From a checkpoint of a small transformer trained on Wikipedia: vocabulary 1024, untied embeddings.
Each number is 200 + 40 x the weight over its row's rms, rounded and kept within 0 to 999. Layers, rows and columns count from 0. The size before them is the row's rms in percent of the matrix's.

# gate: layer 4 MLP gate, 704x256, rms 0.0578, rows 487-521, columns 0-63
# up: layer 4 MLP up, 704x256, rms 0.0551, rows 487-521, columns 0-63
# down: layer 4 MLP down (transposed), 704x256, rms 0.051, rows 487-521, columns 0-63
gate487,095,260,194,176,153,173,255,181,145,165,168,193,125,177,139,206,249,206,231,155,199,190,212,316,199,213,264,160,212,208,172,256,173,185,242,253,227,225,199,180,237,204,183,169,147,213,185,153,279,155,221,246,229,159,218,248,215,216,135,253,139,179,207,274,183
up487,097,170,215,229,153,183,228,235,164,73,254,229,203,225,163,258,188,241,194,255,246,206,201,108,223,207,148,226,190,275,319,263,184,232,243,210,221,242,182,213,197,191,143,275,223,120,179,234,178,192,285,233,156,150,201,127,238,233,234,173,196,190,214,148,239
down487,095,162,204,113,211,200,209,213,204,170,231,174,217,193,283,201,159,84,305,166,203,211,188,250,167,262,253,222,196,252,192,181,167,105,211,270,250,242,252,235,188,223,275,189,203,240,155,189,262,168,227,233,206,90,199,206,175,144,196,228,179,194,201,193,212
gate488,090,156,246,158,219,215,245,215,227,139,209,154,201,192,201,227,154,210,210,217,286,124,181,204,185,193,168,159,233,257,215,261,206,191,182,246,148,147,141,229,179,198,142,156,135,176,223,214,251,180,169,195,225,197,157,162,144,194,202,225,133,169,202,182,206
up488,094,185,146,282,189,148,216,250,230,227,222,177,169,178,209,186,174,186,122,205,165,220,223,256,189,191,191,173,185,250,212,131,190,156,211,231,217,215,265,201,150,178,202,204,257,144,176,182,212,148,197,233,293,223,269,131,194,166,242,217,144,205,181,194,201
down488,096,193,223,249,277,144,181,151,210,185,164,176,147,188,209,202,179,153,255,233,158,179,213,172,263,226,187,238,213,249,152,159,132,211,120,176,117,189,138,144,237,250,163,274,167,224,201,180,216,228,172,156,189,189,192,268,176,177,178,183,167,226,134,245,205
gate489,109,186,267,180,213,128,198,204,257,219,201,213,221,182,206,164,141,286,160,190,191,148,241,235,239,191,171,208,190,224,204,190,173,225,239,171,213,168,276,205,233,187,196,195,240,187,249,167,168,126,170,207,194,212,216,185,263,160,177,236,294,207,136,199,226
up489,107,206,213,196,151,167,198,211,111,192,246,237,178,224,256,114,173,187,190,187,209,240,233,160,224,253,237,179,160,221,179,219,247,136,271,176,260,185,240,183,149,239,227,169,141,131,215,208,174,171,173,175,210,248,194,121,222,175,163,151,140,192,164,153,200
down489,105,222,210,222,174,251,235,230,271,148,194,234,240,259,189,249,270,193,236,164,192,215,186,173,236,172,232,228,198,179,185,239,220,297,282,217,189,184,201,199,245,179,218,188,158,203,154,185,177,314,151,257,218,265,177,243,315,237,154,219,221,145,167,157,233
gate490,108,149,208,154,184,244,164,195,203,290,171,186,199,179,160,321,131,227,149,202,167,249,232,208,192,177,310,255,194,233,222,213,255,189,152,192,146,155,189,170,220,145,225,264,220,241,198,146,257,197,212,169,207,203,165,216,193,188,223,204,219,213,160,159,216
up490,101,261,174,199,205,188,224,223,234,156,200,289,263,223,200,173,196,230,217,184,178,202,243,161,235,154,133,207,146,201,168,198,208,187,200,185,272,178,254,187,213,244,242,156,136,135,142,242,193,215,237,160,237,238,259,183,222,197,264,138,171,252,254,242,194
down490,096,159,213,212,211,228,252,183,202,242,166,184,241,222,174,172,228,183,164,183,133,215,189,217,184,138,212,231,188,190,197,182,165,156,230,229,181,186,147,194,192,217,226,178,224,201,302,160,184,181,188,113,248,284,170,209,182,181,233,223,113,179,249,219,216
gate491,099,237,274,252,188,157,223,181,194,231,270,175,130,166,139,240,182,205,128,194,215,267,215,250,242,187,227,170,250,197,233,171,167,185,202,151,207,85,246,179,267,209,212,248,200,153,263,198,244,110,227,222,241,140,192,269,160,168,234,200,161,267,175,206,236
up491,101,186,177,217,157,236,194,167,133,216,139,127,165,187,216,159,130,193,222,193,119,247,260,207,224,154,182,197,205,235,181,215,228,206,154,206,249,207,202,143,254,129,221,208,247,243,146,251,230,234,190,224,184,173,201,203,173,209,188,177,201,165,249,182,192
down491,099,242,237,168,201,210,160,181,184,228,178,187,183,189,143,232,212,87,198,171,163,227,204,184,142,155,201,180,186,166,193,189,215,176,286,258,236,108,182,236,236,239,255,207,263,271,226,202,238,243,201,170,218,172,256,207,168,184,250,155,210,179,178,171,188
gate492,112,162,163,227,278,173,125,177,242,227,283,102,195,179,210,224,260,213,212,163,279,234,159,191,225,179,231,234,211,233,210,107,211,213,140,192,161,220,141,162,235,232,147,204,244,229,146,181,230,177,202,150,216,137,126,200,166,199,239,250,186,176,210,247,154
up492,105,268,223,231,221,213,192,193,203,214,154,213,202,228,195,182,187,213,198,209,249,190,199,200,239,189,113,258,196,160,183,136,106,257,87,269,154,218,215,180,253,223,166,211,167,246,224,186,138,243,237,177,158,183,210,208,188,220,186,176,283,188,139,155,215
down492,107,156,140,206,262,208,185,240,205,195,218,157,223,206,252,226,220,164,174,206,222,228,175,174,187,204,204,222,157,211,279,192,262,195,176,216,294,178,250,188,238,233,280,212,218,193,141,203,222,242,224,189,263,166,199,216,163,246,173,144,224,148,189,214,221
gate493,109,156,151,246,193,178,144,221,159,234,172,231,213,144,269,232,193,184,176,187,160,143,210,221,217,234,288,186,253,158,167,229,194,209,204,190,234,227,145,191,235,196,193,224,239,189,171,182,224,175,184,172,285,159,157,221,223,204,199,240,211,245,162,247,218
up493,108,229,261,213,210,179,195,216,253,199,204,188,244,272,170,238,132,203,236,271,155,194,176,172,179,180,162,188,219,144,134,238,232,175,205,225,214,242,200,208,159,195,186,204,246,186,190,226,169,264,217,208,219,248,254,197,213,142,195,159,200,234,148,200,164
down493,107,278,176,152,241,224,198,168,249,205,289,209,113,249,157,169,147,209,149,210,170,130,130,227,177,221,186,245,239,223,239,216,230,203,184,237,68,180,168,240,177,188,209,227,268,210,145,164,189,211,221,298,173,264,163,168,207,215,274,133,211,240,151,145,152
gate494,095,240,58,176,189,283,214,173,224,200,235,186,195,150,201,257,181,204,228,272,260,173,224,232,181,180,215,195,216,140,193,218,194,168,239,189,217,219,177,261,210,183,277,191,230,208,184,142,197,230,225,215,179,272,169,202,174,183,225,161,221,206,97,152,143
up494,097,154,261,187,188,214,270,251,279,146,194,181,176,177,272,168,225,251,234,220,178,144,227,163,177,195,179,183,233,230,252,243,280,218,165,170,197,209,175,196,138,185,253,216,155,114,223,192,138,192,216,195,201,168,203,195,215,165,191,228,222,130,206,195,180
down494,097,160,285,213,133,196,187,279,164,245,217,160,159,169,193,151,240,166,253,191,222,247,189,210,242,227,226,197,224,252,159,171,210,167,235,200,171,203,225,199,255,271,186,234,148,273,161,193,184,238,180,129,111,156,212,170,179,216,180,292,207,180,114,179,306
gate495,098,224,258,190,221,214,157,181,183,268,206,262,139,234,252,188,180,115,238,155,284,176,117,170,146,173,158,256,247,220,169,247,227,133,186,199,162,255,222,177,215,267,165,165,221,229,242,181,195,262,204,218,158,238,229,237,160,248,222,235,177,209,270,264,225
up495,102,190,179,130,191,206,182,244,223,246,234,137,124,282,180,123,259,174,202,199,227,153,209,217,181,128,230,191,143,117,215,161,173,134,169,230,215,183,216,214,195,229,240,235,193,210,211,247,182,159,212,179,222,197,166,209,160,222,141,205,198,261,261,187,190
down495,104,200,160,202,257,205,135,208,218,181,165,156,149,183,162,189,235,176,203,177,214,245,236,172,214,198,192,214,204,182,206,203,245,246,243,231,166,190,163,242,209,230,179,215,168,190,229,198,198,197,174,167,322,159,150,205,224,193,182,189,226,138,195,222,186
gate496,099,179,249,153,203,143,183,233,222,216,211,244,212,228,187,168,239,166,198,196,185,271,218,227,211,144,163,207,190,152,208,238,172,196,188,210,219,239,205,180,217,246,131,271,217,246,246,166,189,234,230,174,149,221,198,250,127,209,214,254,195,226,188,265,194
up496,098,256,193,185,199,229,224,157,120,267,135,171,139,181,214,180,178,230,216,168,251,250,179,178,210,254,241,180,199,217,177,185,195,216,228,251,185,228,224,208,171,159,181,126,120,163,187,158,230,261,250,203,185,190,272,261,248,215,308,208,126,246,189,198,204
down496,101,284,190,202,260,159,223,267,235,161,210,231,207,203,232,228,207,197,177,151,238,181,221,155,210,196,227,251,199,171,164,128,161,245,229,138,215,193,239,204,165,160,115,215,180,257,152,184,236,207,202,204,256,172,220,180,259,196,273,200,268,166,157,157,268
gate497,095,173,212,213,232,134,176,152,206,188,225,207,214,239,194,183,248,128,165,177,281,209,187,272,142,179,177,233,176,205,165,207,225,206,139,248,197,222,140,222,201,181,176,247,282,320,177,115,228,251,126,260,200,138,157,281,171,209,225,162,230,230,224,241,164
up497,100,147,259,211,171,208,169,201,186,187,215,216,221,315,176,239,253,145,130,273,213,216,260,242,236,207,184,193,195,186,203,223,268,231,124,187,265,189,231,167,186,132,219,159,248,244,194,157,232,277,176,186,153,206,232,201,201,241,168,144,274,224,262,189,119
down497,099,205,185,160,193,211,136,259,137,125,194,126,234,255,196,245,199,148,280,217,165,239,141,239,215,190,127,249,179,183,263,197,189,230,195,214,235,258,233,186,167,230,183,193,141,231,182,212,231,238,207,221,141,160,231,216,226,199,109,138,226,129,181,171,171
gate498,101,197,275,163,267,204,210,204,256,251,186,224,224,169,135,174,211,229,235,242,216,194,199,226,214,200,269,168,190,245,157,204,197,142,198,178,195,140,221,196,153,149,222,220,207,218,190,173,205,158,201,185,169,179,196,306,221,235,211,286,312,145,188,224,191
up498,099,124,225,185,192,277,179,284,217,112,128,205,236,216,247,206,174,184,189,179,206,154,208,187,145,268,192,188,270,157,221,149,179,217,230,151,217,179,195,228,179,196,226,209,183,194,161,285,241,231,311,221,187,232,141,193,194,202,205,190,262,247,236,214,145
down498,100,217,211,198,205,175,196,176,129,150,145,224,201,216,238,186,177,191,229,262,170,195,227,279,168,200,218,186,100,204,228,218,211,190,165,178,198,169,173,252,177,162,159,213,147,187,188,103,183,160,250,181,272,235,190,224,262,159,170,243,222,200,189,257,176
gate499,087,239,196,150,181,182,213,174,229,142,201,196,181,223,140,211,187,122,268,179,233,199,191,60,218,250,247,210,188,213,210,272,213,167,209,200,197,243,155,215,151,221,170,178,205,257,170,225,157,207,127,213,197,231,206,129,235,246,157,92,232,129,117,149,150
up499,097,138,178,147,213,248,211,258,152,197,186,125,162,171,257,183,121,241,197,215,161,177,252,231,164,156,166,238,193,207,166,160,207,198,245,250,228,177,190,233,180,144,296,200,104,122,210,249,210,214,176,203,206,304,202,182,254,243,253,173,149,244,271,200,202
down499,093,285,152,171,195,217,244,213,226,205,214,278,222,224,117,78,179,238,239,171,278,244,211,207,177,188,299,276,249,162,121,163,156,192,174,189,203,207,179,186,159,223,140,201,260,258,169,157,235,159,218,158,258,148,193,265,172,259,197,302,164,265,195,168,238
gate500,098,147,203,189,114,182,177,240,155,165,258,239,220,139,248,163,206,219,167,139,253,120,184,215,167,195,244,283,252,262,147,157,240,154,166,258,262,249,105,199,176,214,198,155,240,300,172,144,182,198,211,181,185,243,146,224,165,138,256,209,158,217,160,209,189
up500,095,224,142,221,175,234,229,185,175,151,188,198,145,89,177,227,216,148,181,223,237,238,282,292,198,147,240,182,209,147,224,238,157,257,269,230,210,157,210,173,214,165,253,265,205,184,155,151,211,162,224,232,207,173,133,227,247,198,223,267,207,166,128,233,238
down500,098,229,207,237,168,201,286,188,202,223,227,136,201,152,255,188,182,175,211,250,137,175,178,207,206,193,208,244,168,248,187,176,224,193,184,219,189,233,254,214,257,220,225,255,154,186,232,264,195,242,195,248,254,233,152,156,145,133,200,233,239,228,173,209,174
gate501,100,188,219,251,258,164,181,246,230,246,186,189,200,171,165,214,171,176,244,244,172,188,137,238,156,208,188,168,205,213,162,248,235,134,178,169,280,147,229,154,195,189,235,179,224,160,193,186,158,218,211,156,153,129,216,222,247,217,262,164,201,180,250,220,148
up501,103,145,300,187,189,165,244,282,234,124,194,190,240,182,213,286,274,187,179,163,195,238,173,236,178,172,200,202,196,262,138,201,204,288,194,258,172,174,145,139,195,187,180,214,149,221,276,188,195,205,215,198,261,210,208,200,222,182,332,208,147,216,173,203,239
down501,104,219,192,210,198,196,213,161,209,163,173,211,117,214,211,185,171,142,185,197,213,224,148,274,135,159,130,117,224,194,201,196,222,174,166,180,302,169,203,247,161,196,206,208,221,221,213,128,160,222,200,143,262,214,251,222,159,192,211,199,235,206,188,170,197
gate502,097,132,221,202,279,201,185,181,252,195,264,147,238,167,159,204,167,126,133,299,204,196,161,201,150,255,208,182,194,178,229,208,200,189,186,139,209,154,152,210,223,171,183,213,242,196,228,112,178,268,187,180,160,198,236,149,209,120,243,163,267,159,200,214,216
up502,103,135,218,213,172,243,202,118,171,198,241,203,221,197,206,193,239,217,246,188,170,238,234,203,181,128,176,226,171,213,168,160,200,216,167,157,224,169,186,183,203,157,234,199,177,260,187,149,234,196,187,171,199,160,272,179,172,117,165,192,109,189,260,226,163
down502,102,129,222,196,196,212,197,237,198,150,162,234,152,223,206,153,119,203,203,204,223,212,169,221,207,197,206,215,212,182,301,197,237,236,215,173,167,214,253,204,261,238,218,232,218,164,241,180,250,156,211,204,233,194,189,213,248,239,173,210,185,133,252,189,152
gate503,098,222,160,224,149,249,195,162,198,139,230,223,121,213,195,173,164,226,212,177,171,188,265,196,195,224,171,240,257,332,227,246,248,224,185,183,168,135,179,182,196,124,116,195,211,216,278,218,213,160,162,236,201,149,217,172,177,199,204,181,121,221,206,224,141
up503,097,155,152,194,208,146,151,240,209,159,202,203,176,116,143,201,211,244,170,208,162,219,206,194,212,232,272,219,219,221,206,209,182,186,205,146,219,142,292,128,256,186,221,269,134,162,237,179,100,215,231,201,237,193,103,196,157,181,230,142,203,191,159,212,175
down503,100,205,167,144,150,206,218,168,135,208,249,162,259,219,201,238,203,151,234,213,171,159,186,213,202,255,226,146,198,186,153,174,188,246,137,260,222,205,231,221,217,171,258,211,155,147,157,144,155,219,219,195,197,207,277,226,213,207,268,254,157,174,212,180,272
gate504,104,192,208,175,159,155,217,189,173,196,268,210,284,205,232,211,165,295,189,201,246,143,253,220,223,202,180,237,61,225,164,194,256,243,211,265,207,192,213,200,284,216,147,185,240,208,98,225,218,201,245,262,204,255,178,184,196,244,234,144,208,206,238,165,199
up504,103,222,188,276,223,224,209,190,149,196,118,182,228,265,163,188,228,182,188,244,143,218,198,231,193,231,224,193,193,277,252,220,238,157,191,173,210,235,146,200,176,191,242,174,190,144,198,191,193,228,213,229,178,188,236,167,210,167,216,257,185,169,189,171,189
down504,103,74,282,205,184,197,176,161,239,221,182,270,218,176,275,204,221,166,271,127,211,194,229,223,240,185,220,293,241,158,194,132,192,220,245,198,214,245,247,93,177,238,211,176,173,185,254,233,229,213,221,167,204,158,203,204,221,166,188,170,227,204,253,191,228
gate505,109,211,210,277,150,164,199,220,267,96,179,228,215,159,191,177,192,283,180,241,232,133,132,236,165,222,271,194,195,228,188,112,241,245,173,198,201,150,155,191,253,252,193,220,179,211,251,205,238,222,203,213,300,174,137,232,211,270,254,159,193,219,197,207,234
up505,103,213,259,177,200,206,195,263,204,254,169,236,170,161,234,249,232,201,208,185,224,253,168,219,234,293,280,159,167,147,217,100,245,214,209,149,243,153,169,208,252,262,161,258,199,193,250,205,239,203,198,188,200,207,164,250,270,183,197,209,238,190,181,249,220
down505,102,249,206,207,188,197,246,157,235,209,187,236,191,188,253,209,219,179,228,192,226,215,169,192,194,166,246,237,199,144,221,208,255,191,133,232,215,165,194,176,233,161,303,196,227,143,142,229,200,207,158,247,244,157,254,232,178,177,191,174,251,208,261,154,127
gate506,096,135,143,211,193,195,122,214,217,166,279,206,254,223,246,191,235,189,183,221,208,179,231,305,214,218,211,208,197,265,172,200,172,248,119,230,217,201,174,173,234,177,134,224,234,226,189,134,236,178,221,211,243,181,196,219,166,292,143,173,153,164,202,204,276
up506,094,190,195,238,189,258,160,191,234,180,194,259,200,249,183,152,190,225,191,190,269,117,231,246,243,196,167,157,211,188,167,223,165,219,124,292,334,244,165,163,242,175,174,218,228,173,131,201,241,265,182,236,217,245,241,219,240,244,137,142,177,217,269,225,237
down506,099,151,225,142,226,256,226,185,209,200,120,214,151,245,210,174,238,232,126,183,231,183,236,142,225,235,159,271,258,223,194,337,192,264,284,220,207,217,245,233,156,191,233,206,197,208,198,200,168,259,134,231,200,271,196,254,298,262,229,239,244,219,193,117,264
gate507,100,231,191,221,247,193,195,260,279,224,301,171,204,163,202,229,225,147,206,169,250,213,211,148,265,221,268,199,92,218,199,221,177,230,319,196,270,249,191,196,213,147,160,172,173,166,137,183,176,213,227,180,184,164,163,177,235,154,142,221,207,163,193,193,184
up507,101,159,146,285,211,232,141,187,208,244,210,233,186,269,178,196,245,183,227,227,183,256,224,137,220,196,190,209,205,171,206,278,182,145,215,229,170,178,245,168,163,258,140,169,177,213,241,149,135,246,143,231,249,190,271,224,168,141,233,234,83,137,184,249,243
down507,104,171,127,141,199,207,189,188,219,194,203,191,183,223,196,229,122,154,77,195,172,194,185,201,265,151,190,174,205,263,228,163,233,162,223,140,238,234,236,209,223,210,191,265,212,127,218,229,219,205,173,244,170,220,181,182,194,252,192,134,154,240,146,270,179
gate508,105,197,216,185,203,189,185,279,210,163,108,132,240,156,175,171,171,194,179,221,171,207,185,174,193,220,207,191,193,229,178,231,149,186,192,242,252,243,182,157,185,215,213,225,279,271,163,231,198,221,230,183,227,176,225,169,244,243,152,166,195,168,195,222,182
up508,104,157,213,218,180,214,185,213,202,228,195,193,190,292,171,225,137,164,179,172,219,225,157,206,163,261,162,202,190,146,181,168,191,184,225,210,203,182,206,174,160,204,149,250,242,181,147,177,226,226,205,344,172,182,195,199,120,156,173,187,174,265,288,197,128
down508,104,233,176,221,224,208,225,234,242,211,124,218,247,280,196,247,193,212,167,220,227,192,249,192,220,200,141,224,216,264,210,226,249,198,203,236,202,150,242,174,268,194,125,228,124,248,203,152,204,176,214,190,208,243,178,262,186,157,231,153,247,244,170,232,224
gate509,102,154,201,240,141,170,247,175,187,258,214,214,263,178,272,194,189,153,177,210,277,206,152,193,211,225,216,203,197,248,202,128,204,174,252,187,256,188,193,208,218,199,210,186,137,205,189,94,212,222,282,175,231,183,204,231,174,154,214,209,220,178,224,210,193
up509,104,228,135,120,189,180,172,239,244,162,218,247,178,223,212,261,163,237,238,208,277,196,192,272,244,232,171,207,239,202,206,165,200,191,227,222,216,143,280,168,173,161,206,197,275,202,181,220,181,220,228,197,215,231,166,235,153,248,202,218,230,197,242,209,201
down509,105,197,201,243,195,126,240,169,247,254,137,149,196,155,198,209,216,175,245,219,316,185,217,183,137,217,195,100,219,205,216,225,285,214,150,191,182,194,239,112,187,225,185,199,175,233,253,207,159,193,175,123,289,167,228,186,153,273,214,225,239,233,185,219,201
gate510,101,174,246,264,245,243,171,312,162,222,202,227,204,222,275,188,240,246,216,199,205,248,220,229,247,205,182,203,134,262,256,211,195,172,183,138,270,144,177,255,116,228,174,229,255,261,163,197,252,199,277,191,234,284,203,225,193,135,185,172,182,235,160,173,213
up510,102,225,208,182,188,186,236,182,251,190,155,223,144,231,179,218,256,199,220,87,164,191,127,177,192,246,226,220,139,211,165,217,226,210,253,159,192,224,212,128,210,194,171,208,252,165,197,222,214,235,269,260,261,188,192,218,226,214,224,255,265,264,191,187,192
down510,101,187,193,259,189,186,246,197,226,196,235,232,205,170,177,168,232,184,213,155,121,259,186,226,219,137,179,220,272,279,276,231,241,225,210,183,194,240,183,176,213,257,158,248,269,209,161,229,286,209,193,200,209,206,164,258,178,262,272,194,253,215,223,141,250
gate511,106,215,273,238,173,203,221,144,245,252,227,166,224,213,258,189,233,221,155,140,134,270,202,244,234,153,253,240,197,142,108,179,170,204,164,182,230,206,185,241,186,171,230,260,218,189,136,154,223,174,212,113,184,210,197,222,220,106,238,258,177,181,182,213,212
up511,104,194,147,268,189,267,160,123,255,199,214,165,153,236,253,221,235,157,212,172,222,265,223,268,207,116,149,227,221,174,233,189,212,151,261,215,175,250,184,226,157,175,156,208,201,185,142,248,234,202,146,232,213,248,155,218,179,184,157,231,138,169,174,160,199
down511,101,221,158,220,150,244,144,252,216,149,213,260,174,163,138,137,149,144,199,266,198,172,190,180,202,205,228,232,213,195,174,187,211,186,238,224,191,152,218,186,219,150,225,260,249,211,242,248,197,207,168,173,170,137,236,238,255,221,172,196,154,207,228,219,215
gate512,099,198,195,245,169,194,238,225,190,169,189,211,231,224,182,196,169,237,180,241,225,228,193,225,215,210,201,203,183,265,149,222,143,209,191,221,136,136,194,152,190,205,187,135,141,226,250,205,214,194,280,185,282,196,212,240,203,95,252,200,170,181,173,197,186
up512,103,187,201,216,206,214,253,162,224,216,210,190,270,148,179,193,207,207,199,216,144,133,229,250,128,204,232,104,190,211,200,157,187,284,194,157,182,211,136,214,200,146,254,241,209,235,163,168,218,130,161,214,160,261,199,212,249,173,232,145,213,229,228,188,224
down512,103,213,186,136,243,178,207,206,172,274,147,215,230,199,263,162,248,181,220,143,241,183,131,196,231,136,251,315,212,205,187,209,237,242,120,240,160,246,186,248,153,218,223,265,174,222,210,248,190,161,172,223,214,189,170,176,203,184,148,167,66,219,218,193,222
gate513,103,161,201,216,238,224,133,235,198,174,209,232,141,164,312,169,255,170,190,166,207,182,198,184,209,182,176,242,243,175,156,209,179,123,220,173,222,206,266,242,206,172,254,155,216,206,268,177,146,176,215,208,270,226,216,190,147,211,163,186,215,224,163,244,261
up513,103,172,198,163,141,174,192,202,195,227,161,261,161,258,206,221,197,157,228,180,273,190,126,222,212,219,206,221,231,183,184,74,279,201,217,186,200,156,198,154,190,243,208,262,238,221,144,233,148,243,219,207,174,232,204,172,181,225,137,184,206,190,196,243,259
down513,106,219,175,221,126,151,267,196,180,221,161,184,204,213,176,190,205,188,244,225,242,235,214,202,228,246,218,244,190,176,175,196,222,208,221,179,197,210,218,168,145,271,193,222,146,118,164,234,271,201,174,161,231,170,141,237,259,279,198,144,282,176,137,220,164
gate514,100,174,253,251,224,185,194,236,190,144,151,266,122,204,167,275,208,194,278,231,171,293,199,170,163,232,231,206,153,179,194,143,169,158,235,224,136,124,90,220,157,281,205,163,223,180,203,182,163,171,116,213,205,222,252,242,181,216,158,186,147,156,105,111,196
up514,101,213,245,210,163,110,164,164,201,251,203,188,172,173,125,264,188,211,235,267,208,218,208,192,260,223,201,219,171,163,250,211,156,179,222,73,172,180,178,185,216,275,223,224,208,221,177,191,162,194,188,206,228,203,256,212,190,147,194,127,208,214,225,227,214
down514,106,192,264,244,179,204,164,240,193,162,192,253,229,211,154,210,178,267,124,226,204,108,237,213,192,215,236,141,236,176,197,193,211,179,214,232,146,170,196,174,172,170,221,134,182,175,192,219,169,215,174,209,210,176,185,279,238,227,240,260,163,169,202,162,151
gate515,099,150,148,213,170,221,203,256,216,178,263,202,217,135,199,241,194,215,210,210,177,148,185,172,228,163,265,196,201,243,139,278,153,218,204,213,260,149,221,196,206,139,192,227,246,197,216,162,198,217,176,192,185,199,224,271,222,221,264,201,185,326,203,159,173
up515,100,244,187,156,222,199,268,194,168,241,246,138,201,171,200,296,218,202,252,98,248,205,183,158,156,153,197,208,172,219,187,197,257,259,235,231,255,181,228,226,192,219,181,180,162,126,199,220,160,260,260,273,270,197,195,195,202,159,279,266,257,185,70,266,197
down515,102,196,211,197,190,269,201,179,166,225,257,186,233,232,246,126,232,233,232,219,161,225,228,223,177,162,176,98,189,288,213,173,204,214,178,192,269,285,264,266,294,186,177,190,221,278,238,179,231,210,281,245,192,165,158,208,246,214,213,146,185,195,177,219,218
gate516,098,188,174,211,241,271,166,261,241,231,137,127,182,212,206,134,185,244,161,203,127,207,166,265,230,211,205,222,203,201,187,126,253,198,171,245,244,218,268,189,258,208,171,279,305,151,234,185,175,180,236,169,217,254,192,236,212,156,160,263,191,281,91,201,179
up516,101,172,215,158,256,202,204,186,193,218,227,193,149,208,219,187,210,95,250,194,175,234,264,190,175,236,232,189,158,250,218,247,178,210,175,191,224,258,203,179,108,217,234,232,128,207,233,250,168,172,162,203,267,274,205,141,240,151,233,180,254,196,153,274,206
down516,100,125,206,244,187,279,225,176,225,237,152,171,193,224,317,181,221,147,176,181,203,122,167,306,196,172,173,213,147,210,238,231,114,147,228,128,231,160,164,253,175,101,218,282,191,165,173,189,166,159,143,270,140,277,241,176,166,203,220,242,202,216,219,228,219
gate517,103,200,207,166,195,154,194,204,188,164,200,214,224,213,234,155,244,142,192,229,246,244,130,184,192,169,192,185,249,190,145,207,179,155,220,159,169,165,111,196,216,214,241,211,174,251,210,187,239,217,287,181,150,186,124,242,213,188,232,249,201,224,194,142,265
up517,105,191,233,275,191,134,131,247,231,184,207,174,144,164,152,189,196,167,181,247,224,242,209,191,168,123,169,176,254,170,165,332,130,175,280,199,218,229,168,285,263,161,228,182,271,215,242,159,299,186,189,216,184,178,166,250,222,231,161,225,267,219,174,182,169
down517,105,274,210,181,201,186,200,142,226,244,192,166,191,214,220,141,167,263,158,164,232,232,193,259,182,182,199,274,208,205,213,150,252,185,137,115,252,154,162,138,287,144,209,153,165,155,193,334,172,233,174,239,245,145,201,202,184,178,221,196,170,142,179,241,207
gate518,095,207,220,207,170,220,187,256,173,247,219,236,265,193,170,249,221,242,207,255,175,199,291,194,241,138,159,259,212,192,213,232,228,279,261,126,220,224,185,243,129,202,217,200,165,196,211,135,191,284,188,147,196,175,223,261,149,112,279,245,242,217,219,255,214
up518,100,212,165,250,146,228,273,242,262,206,126,263,214,197,253,160,201,176,201,234,106,283,164,209,196,169,152,193,295,232,173,202,228,172,190,226,236,199,182,258,257,209,213,192,169,243,198,166,225,197,137,151,169,260,181,199,217,245,222,168,229,258,146,160,210
down518,097,117,182,188,244,130,285,202,244,220,218,73,256,196,228,221,282,278,175,216,205,186,175,185,164,150,234,157,230,226,182,238,211,199,238,156,193,209,138,190,202,136,189,224,222,208,200,159,152,249,195,297,212,239,188,134,285,161,226,265,225,190,171,236,194
gate519,097,254,170,193,192,205,239,282,207,248,90,222,213,213,255,172,242,117,227,242,129,230,180,211,227,187,213,167,230,253,155,212,202,176,202,182,217,250,206,210,165,154,223,177,189,247,260,228,204,112,281,211,170,208,180,178,214,185,271,171,169,159,140,243,223
up519,100,218,227,201,198,223,237,177,146,218,194,170,238,162,96,186,228,227,211,183,228,188,200,230,216,208,165,142,230,154,223,244,207,143,154,144,127,179,232,197,210,216,172,158,132,209,189,205,177,237,242,200,201,193,263,56,252,236,222,198,250,227,235,189,168
down519,100,244,201,197,185,123,318,165,152,239,243,166,207,178,202,170,160,169,158,243,216,188,102,196,211,173,162,230,166,188,254,158,187,196,154,187,188,192,185,184,212,170,240,213,218,167,211,233,180,207,200,208,230,156,130,221,231,134,252,154,179,141,190,187,197
gate520,099,123,237,173,219,163,143,227,227,256,203,225,174,207,218,291,207,249,216,220,208,162,176,226,145,225,193,162,195,121,217,97,185,200,167,181,200,176,189,208,155,247,217,169,185,192,238,224,134,189,234,175,208,137,163,233,216,158,204,155,204,171,176,189,230
up520,096,186,153,253,178,228,175,283,238,239,274,165,161,198,185,219,138,110,203,176,142,255,165,146,183,114,257,269,193,223,224,226,306,169,205,133,151,259,176,200,262,209,203,228,227,231,272,159,253,183,195,249,196,214,181,168,235,210,221,178,197,222,229,222,186
down520,095,156,209,212,240,142,135,230,178,177,233,185,195,202,162,168,219,212,194,191,166,204,198,229,211,191,195,229,195,239,236,194,158,214,174,141,260,203,190,301,238,237,189,222,188,182,228,216,183,271,177,137,288,199,212,204,269,199,211,194,218,211,237,187,285
gate521,092,104,168,184,216,245,220,224,163,200,232,163,151,247,204,230,249,218,220,191,160,261,240,290,189,228,221,199,211,271,109,187,234,226,224,117,165,175,201,182,174,215,173,201,140,173,221,151,138,169,242,137,153,209,181,258,221,218,262,259,221,190,250,190,258
up521,086,223,203,232,214,173,162,245,212,135,184,154,252,110,212,230,212,177,240,208,252,148,150,164,185,201,235,221,185,157,286,184,189,190,247,206,177,218,156,212,218,229,198,208,274,175,257,170,238,226,215,271,226,157,205,226,204,182,146,159,144,180,139,185,168
down521,089,214,191,204,155,218,271,149,165,201,251,189,181,207,232,240,210,187,197,237,237,253,208,195,161,205,285,207,190,127,154,200,217,196,221,132,130,313,184,237,160,252,178,117,203,234,213,152,206,150,264,194,266,213,206,134,202,173,223,259,153,170,208,247,194